Part of a small language model's weights.
Size: 3 heads of 32, MLP 192 SwiGLU.
Architecture: rotary positions, untied embeddings, normalized queries and keys, capped logits.
Training: a variant of SOAP for these matrices, 98M tokens, 3005 steps.
Each number is 500 + 40 x the weight over its row's rms, rounded and kept within 0 to 999. Layers, rows and columns count from 0. Numbers have three digits each. The size before them is the row's rms in percent of the matrix's.

# layer 6 attention value, 96x64, rms 0.47, rows 68-95, columns 0-63
090:527475529517514439500486452501486555463588438586522429438464453500459494545497499476489507489582529461523501464495499535559556489436468492557534526511431521574503515467547535518449481503445534
085:513497501495543440480512496436531505558527470448486468543538494490481511548431448463510460477457509484540431512512465505593508448394545468583456460519480477495512479478465548514432416478520510
082:480462506596511551494542457458515500529452537485482536475526479613427519443572522528562520435501471468454482459525480486451499486499512557426498509537519552439558505502547448512472476482469519
100:523518581536525473482525542458492427522520595481460496527509541572508484557442494496511419510476536511490535552484513448587449496459583547544524481472561455485523433486473513463486492513504465
094:526501453559581521539487485531440510534441450452475561510498487530507487416441481485513509518444524485557451480497456526483455457488518510566514432511586474499537507467485441537475495513394537
076:450542540399462516517483529487528454451521526587527454501524502458547509513484530493454489545502543500530605521485486519514473520495519516482492502468538468510361456486453529523554506471553442
113:524519472490579475487507506490494540527513420456496456489494545468492499434541497490488554485415470499524389494503547477529491505558495462577440471500387492466586486513515523447471482505506466
072:414553435438494514548485510540503473478511439587494456459534524436495516474500479531442482536468534478549542495405457538491437505542462514547463492489521501548410524497486504517563465475545507
085:476460456404509517483451509429530549504510446501562462472483503482526497535484483467417496544510514440523468543523512449536547522436476484544493463480437499518393517494539541552467408479508519
108:533530477537518433561456468612481506498521491555477420473505467462490482520488476504490537460547547496540500486478479557486492459457474490568581538529477509582476503439513523518502559522411549
108:472509479539573504551431465538514523487525498580485416476534493531454514472553534517470531394494522427496462506502497498555457501487489517565547557502448547487470467492564515539443461450453526
086:474469461546488460484530508454490473530443460462499530586570504547494524553504430537498454475444452503519461514450461501543498518478481525570420484537504522481549561525471488473511449469623505
099:443464553525470572499494507528538446466521629509425471484507470551504486515505556481509457515537538506439569506542513524464513508486565526452553534484538569507526464468451501543453556549507503
107:513532529494498452511477561524478471492487553535539497486530570535521482556506504552457464482496531530495567576448530392558433543569497561553525510440534479503416463505515479447548500499516489
077:525494518582468518484569506467479499555415480466457595544511450591441504478509485490534512452496466507474479452499488520447476469493523513456483471562519507435593513480510414485469466539519516
093:484474531525475570467476557560505506490471609483495526477479490502532483469509552492530529504568483516436542502549531499418482527550543492391548526447522560468528471504473438505499561533441514
091:492521511600537517499509530530446480539421590537515484500519485589500506463540492549516548468464462486524516485484483446481421505490534554486557515528551515463559527518515452435535507448414503
093:530479507518508530480518449402503532520514462451520464435420493575481468487486474456463511487528512441516495490555517477544525482412535510487497427526468525521495536472517495543401420531429545
082:513507553512505536496501544562487505507488578481482570518478488501528497428491563476577528503524485547453510497555528520425477502554549481422543521466563485439538421503480442486514558507420462
108:477476486440552550461537571409509476530539467525517519501542504472502533515508482529470456585407485455508476484512463476587481524479504513498464475420534521450515471535475523454483442415559490
088:428493469535473524499486479518535565511470477521488458516518419502435526517502462461468528425520470455511425468479454524479533483462492444505459530586392562470543542492535499526490423501547529
082:513493479480434465504523480453523517489464414501510474532500496507479478562504442500414501477517508505526490512469506500525565523480448495535415496550424516512459560497524499509509434538658517
095:424466507442475613490504481446545533455501468584534477513470455477457498478490488485468486541479484469549506467544468488526528517469451454483429522530517485454469540558490496550511430446597504
093:503492565525521512483539560428512455489576599469432509486496522545509493564448515461518430534462534508483497517522495443570481472464589511487526475472536516467572443500460527469441473525476516
082:564506554574526519456520530482449499549401559449499566540498484595489464469504506495513550479499485505471499502542545481499459490502533531437533487496546513418559454490516420446470516509439492
084:463509492457494546532521500557487512417584485562463490449475506402502530470525570525498524566440529524540478437484438517484539525555472492431513529467517470514542474512511546496556577483511450
088:479485531551465452503487508503520533514459519537505476589511463557460521566527456506522518370565444498468460539507539465508493499467484477525500572555427568474541545542507470477470447470537524
075:480496526437434524510523531474524477432512505556540461533486527494558506519537506550461497521512517532494572528493518504514531595522500541439447508469511512520440524541457509493568496470644438
# layer 6 attention output (transposed), 96x64, rms 0.418, rows 68-95, columns 0-63
084:508430498414521508476498540490567468490464506425502512476481459497484545474524555573509474468451585455476507484477496387489469516508539554476546500534538514491552466458442514504530421508478436
084:529431481491496508507432461574487481453503514561518553492489500491527528456518538513457437539488558487463567486547482457460527524482461613417574528494487483495565485448524503486511525556437476
088:503565491435480473533418544519464478517559491510511412533502510456548452523483460492489491512523481544441498591507497541510483494522548485535566502447490516573377472529478500523576505521514476
095:535492422474474496547415454545536520471462428541551503496555487452523555481496530471477478521500543511451491476572412526455579450467433516491499496523436519480480476434515488480575519488474485
098:499486493465525454464536452474563466500523533584533503519464515507506511527537480528472496487521463530474518551512534512530562595539453587441537545468415456513439480575480542492541512497584524
078:498448471570499468466612509484485549490479475436472540507493541490467491510512474458543504458463511498492453472493509493486511465528460403528436472568484545485606535471566499450464549538445515
107:491499490520474601548554477552508505515494639518515558516532512535483512513513491541473507546536501494552574507509445463465478523441542539441535519497544452527449477499490533559482455498544577
077:522431507547497489429668564475532516495494527461454527516459528523518465527526482479509496469485464501544479504506538483482549488528508405485509482584469492498568531530489553507441537514474503
086:504460522572518471480640504572459495487493530528449567472487457480482570468513569532515499494485536526495485468492488489520450501511516487462522506504553502464616502437528489464483508591473488
104:526467535426500476429495569393503499494478488438530515494474511502486532493508532572521478490480545473470505491484557406513560567523503581446482473532483454465568494522470524480484442440545498
101:535472532412443469468556547491441504478496511459523508559544518447529543473479499563543460526529545504432499491531504447472491486487594505443579499517487490548500434448452551470554448534520515
088:567492506518514501505474488560533494465580528588497474477463520480536463465472524416466479578529464500522531467566497501462543516473499496457615541482506483527466485542478495559470510556406481
097:538587513496464451481358499466476520496496414506538479514572498487502507526477454473508523435485530437466474518503522549491496402519493515524485470505477477488492466472587464467560528447490484
096:523485450507505503521610514490510544514487463479519492520539474467514562474465538484530524560545484553494436437551422522488579480440504364527481497580478541490520473466478502477492499475495493
081:491550494472530500519377465506462464502589517539531418505479506468558454539491489459471474512492452483460523578536493546494516521522486521505552540440498479547407494591493506533547534476504493
091:470615521506493488539403480433453485517474459489500451547550487515453488528454452501503517469525472498499470514461547540560505447522487462587444476462515478507451476511539492474537508420582519
097:526543463445477482546507521468522507505495468467497432562502541432488481496492501485498441547543446575461466550518497508553590520527481462528509481466484496548366479512443515535558456502563495
091:495451491442525460489478475589499421472459531531481518439519452448486578501517558560493480452472546501444480555492457495528458557526500574475552508488526491445474455455493486491567466564492443
084:437579485495499506559419457427475513511493476499532459556538521530473477537497420502492512493514467503492497522469516530537501473525471499559401505444463512542440510520528502463538530420605544
104:494466476571479520551566462560596526503479490520490546511493499496503443487548510481465455494521479576519531482488459500469509416500471426498551499542487492560528506440484521545539534605421488
086:540522544510483492457425517523363465462590538504490483542477521497541468477492518470492444519494505438489547534543581475473467495510527544470592523439580451534498501524514512520466504521500494
079:541468516553542509446512504556463469478585554512487531427485485481540517493481570443518515532482489445508497476544502484446460525478534474468562529525570470462553511534527489521408523520382481
088:509475484558477495449579460521515489466532468449432564550510515495535453502529464418528470473485469480511483511478528521441419448560515484501547509459574524526528528446521507500462563593445473
096:528525460497472500549387449570522496494436432524549498507555471496527512466497526511452467473508538477451516496536447558457529434467445554499508505493454498506454469401518484497585509495482444
089:472573463452500496578400427496485488502527488532530439515531487447494521533490496508516471527535464547439481537522452538529537530514464511545498531444492483543387467551482504495585491465556529
089:493505506564478517482550528452547534574468463427523553534491528580492402517574436498507524461503472471554529524440543521454451426491525468531431475547506511531489571482491491498468494480512532
091:533513521434493510510389495520432488451532514481504431518540499454527512434425540476509438599519506460480499439539499449510500509501552515495567535429562495519455447484469496526515461509491457
077:511473487583523493488561510502537522501483501454461522456534547491452474517495502420527544513488469489545436449474500474491464432508499363544452487564528526471517528478548472481436526531410500
# layer 6 MLP gate, 192x64, rms 0.442, rows 0-14, columns 0-63
101:463518432525522453479547494432490477457440558492540553511513547511461445436450525515559523479546589445460457425522466477482502540501557496510490532533500529551526481495501486479527419572552483
104:464444425517431471497462478538493493455490465508527491502486541466572484473496568541489511478501562482527524438509410525459520546458498507428486587505479569504515454599552464478516524464492537
098:511531429502550540492511517528496536540541481389535467438598498533508546466472435472508531491545574529494473490528528532491428583531572512477575509502461495501524496514531549526498471492535465
103:506543489519476520439520534516463505448471509460476486428555576548505529558488473479584590509539512510422488496558507465449499490446490507553491480424480524538517440535466464532486458428556498
100:538449470535506430461482443443466560523442576482517497466505534525584523529554515517522484481571480501455482472559556490470528490548551497538559479521464510556549498483492580526492415536474474
096:504488435438460498456517537458549585491472520529464519517477479489542517533436461547593526447460508435553505538525452519540468447562492488511504557485596521459547442497549532471525498523486491
102:522544448491563417504514458508447541471434516454558510419483470417567531505543466480494536488506428499523547540521534503450518466488463519485483495519514411537493525510466554538503469535579458
095:495500407489544547550492529471469490537473392459508517566512486571527491458540457497460515483494523438498530529567491570458470478503487465489524446532490532470523401453423510452525465471506499
109:483493508507521508545527533510470528430456532444498501412506507472485430467403537529511486442478517510559522535481551548483558466482566528547530522513444511476498415403491491567542472480471487
105:513596459508444505521494494547533474475505550438467568440494478535416459487523509479493481495501434501480578491431479514468455475484514458364493509483547518547491503537524479535558507481532526
101:592514462544495448520499558487491555510508505544441523459497584556521456410533481534479479474447484509519486479482505449460495455542418487488475540490518494511523513544465464507543573417535571
097:520530503468508527439520479546511532537582525475450479526480542488491489460546533508548528468477495478549518485572465451505565478548594486488452485485439487548486450445581516527439449555554439
111:537457491482451445509450538539466508435456493504438552443444538472507547482578486459522473481466473491492469483434511573416457484543573509506548500497509468531410480530536485535485442488551475
093:559479564527516523448541442497500499542524548461500443502584448472469557524504515487528503471541540450499517467544433458451475499478555532530504579438491484575543442501493529463566525515467567
091:581500542472467475538448478493441541504453509477497424532508476532526478460490462511520527494481468462547544489489407575525560500501526584499473526580505441588546461479501477521544562525525491
# layer 6 MLP up, 192x64, rms 0.469, rows 0-14, columns 0-63
100:592545447526517497525511414556549502467517476484546491460428476488547449515487468505540490475563550557455475549501524492446490529512555519545461482496573427514453470457423448498512514519471466
091:528518544491482504502543464454499536544512545457479530485461518527451547444528487443537435477530471478441534509489484483480455586568534536475511455487393471526499457440474577555462576535499478
108:488490528485526511564435519435569489445567424491542470475527476523423476412530538486445507485537499494543423520500480557485547462512512526499527475436441546522505480523564506560558509527509465
097:472486564515442479532536527515496532537475485502498502497519550582562607498554475484521503528504506468531532519492511474429455550584537458469512474522501494475544556450536523572386452495496500
107:458511468546495478478502437463496447561519518581477425514541426523485477502487499461534503453455485463571504493446471538478454488573513569549441480469437575560470486469479514530524535457537542
092:475544524497477450496470435533544531493513493463524439459546504451504556475546525442474523497526496487433502566556506471525478456450533479493562560497568462523542567548441596432541482522475496
100:520519450493418589515535535541448555477547528475487494563428500511504471471532473508491494442494506529535539449526435429507528414465460483468538513567465421462437516501481509503472529532515550
108:481510481594512547474529534551463479556442466468510509545447542507484458468484458523468560489464527518485472463542522533547550509516495436519546442442477428507496475461469467548420469417522437
115:424477499582502574509458478456479522614506463482491459551587522494437450499497536516597495471538462515508525527476521501477512517478538471457475457472513544476537524551524529529530427482493447
104:486509468499436561486503424515518480516505557468446498481459485521538496354454498450436535510559471491522458556502510546495480511521442474521497559534501456503549501498542509570552435485447487
105:520457483459484595508443476546510465510397462484612457544507513472507504445453522472459523521467515433510481511544537541492521533501536526570459498546490472523574501447513486570499490490450467
089:468602505547569492492492510547432508538492520407477514553514442509498472468514484542490459499454527417480502464479444495508527548534543535604551479538442507531460523509453478556483497531524538
112:556437465469520506488515502538487449490513503479467432459527538441490575521568477566558498594482510414520499500477519516544555522522528541494539481478484466406553445527485435439471499497517518
100:456497523492503447463461437560438525508356487498483463544466518436440469496496488515486556428533565466446514432513512446452510493580535521539506469490536491494509473464518501470517523541498522
088:494520433505480472525510431469548568521490427420485414462494503445491479491510490530456512499444477564492496539439524473463474428459524608491477531491480512558467488482450473464541492466478566
# layer 6 MLP down (transposed), 192x64, rms 0.448, rows 0-13, columns 0-63
104:507497568454492458540498472543490470613471510539481528470545501491478479426479558471526473554509539522604484486528449514564422512444504503489545507432558452520495533547528519552452513503505474
092:581537448474484547512497449463496556460567499474499506454555517530528551477480537512518491432502513492475462552491546479585484445506546435559411502430535466535528575480546488536467465498512491
101:584491434512483450547480467539611545496443553457446450463474442513451522498458477563495445501441553509515528508538535456433469467506518461532518572505511518491443492500478487500543449516467516
095:507501576506471487577456548451361534511434532516495474449553498522538493494498464488505542572524509547459540563547437487490492563511526542438480498534528470475532501532507462452548500521498475
110:568518491481539543467539579534440480489522486526488492557450491536472611445524498412455506507465526526468536540520488542457451487537500455519543389498498501528431485465486547490504525489547476
092:484411533544495488500547474527546521512533519534510482442464441595484475533541553468500441471478421537480528502502410436460451506413511539510551524527434484524516507440458504488502536522495465
100:409467487458481448506441566497474486490488453525526510512502524522547547435488533504474430484456461473477559518526490492597577434435512498517558502451447532511527479538474542463410494490488479
097:469493543511509534498531479515438469537552480512473521532459528498483562469521577430441527509475533517465511584555547569503529610518482549521465432472501432482503455461535541486460531546471534
114:576480510521537489519475516539609465476506513507526463431493514492460459514494440503514516543489556451489497467474476450421464458470505457525485505513545409526399493490533514539573488447457553
101:568458547503504483495542558520533447495619479435552493515526489576486526477483510524456491547479556461408536483523529503515513484529557554518537501563491501498540463458462506515582427481495518
105:494515481553528485510494457526399520556577438490534544471494574539469522505447523488502504518470527444483472553526531507496535511516525518505466590456507536545539530540482508410521443533502398
091:480448489494471503484348516505478423535499518513517489460528515521470502523493470559528476458496428579568485512473462505520483463440471396473480523496481494435454517510472517477511464536433518
107:484467514537497527459552493571511497425525465444408571577537528572533488561472466543500537474529566528518473466528513506486559451559541549501496502529488472494490476491486406458501471461499450
095:454588443515461528482465566547467457516502507509519510459455496471468575439488484478452474554565522442505518531503443464561505503462482457558537561487425576483521514480539446488484566513465497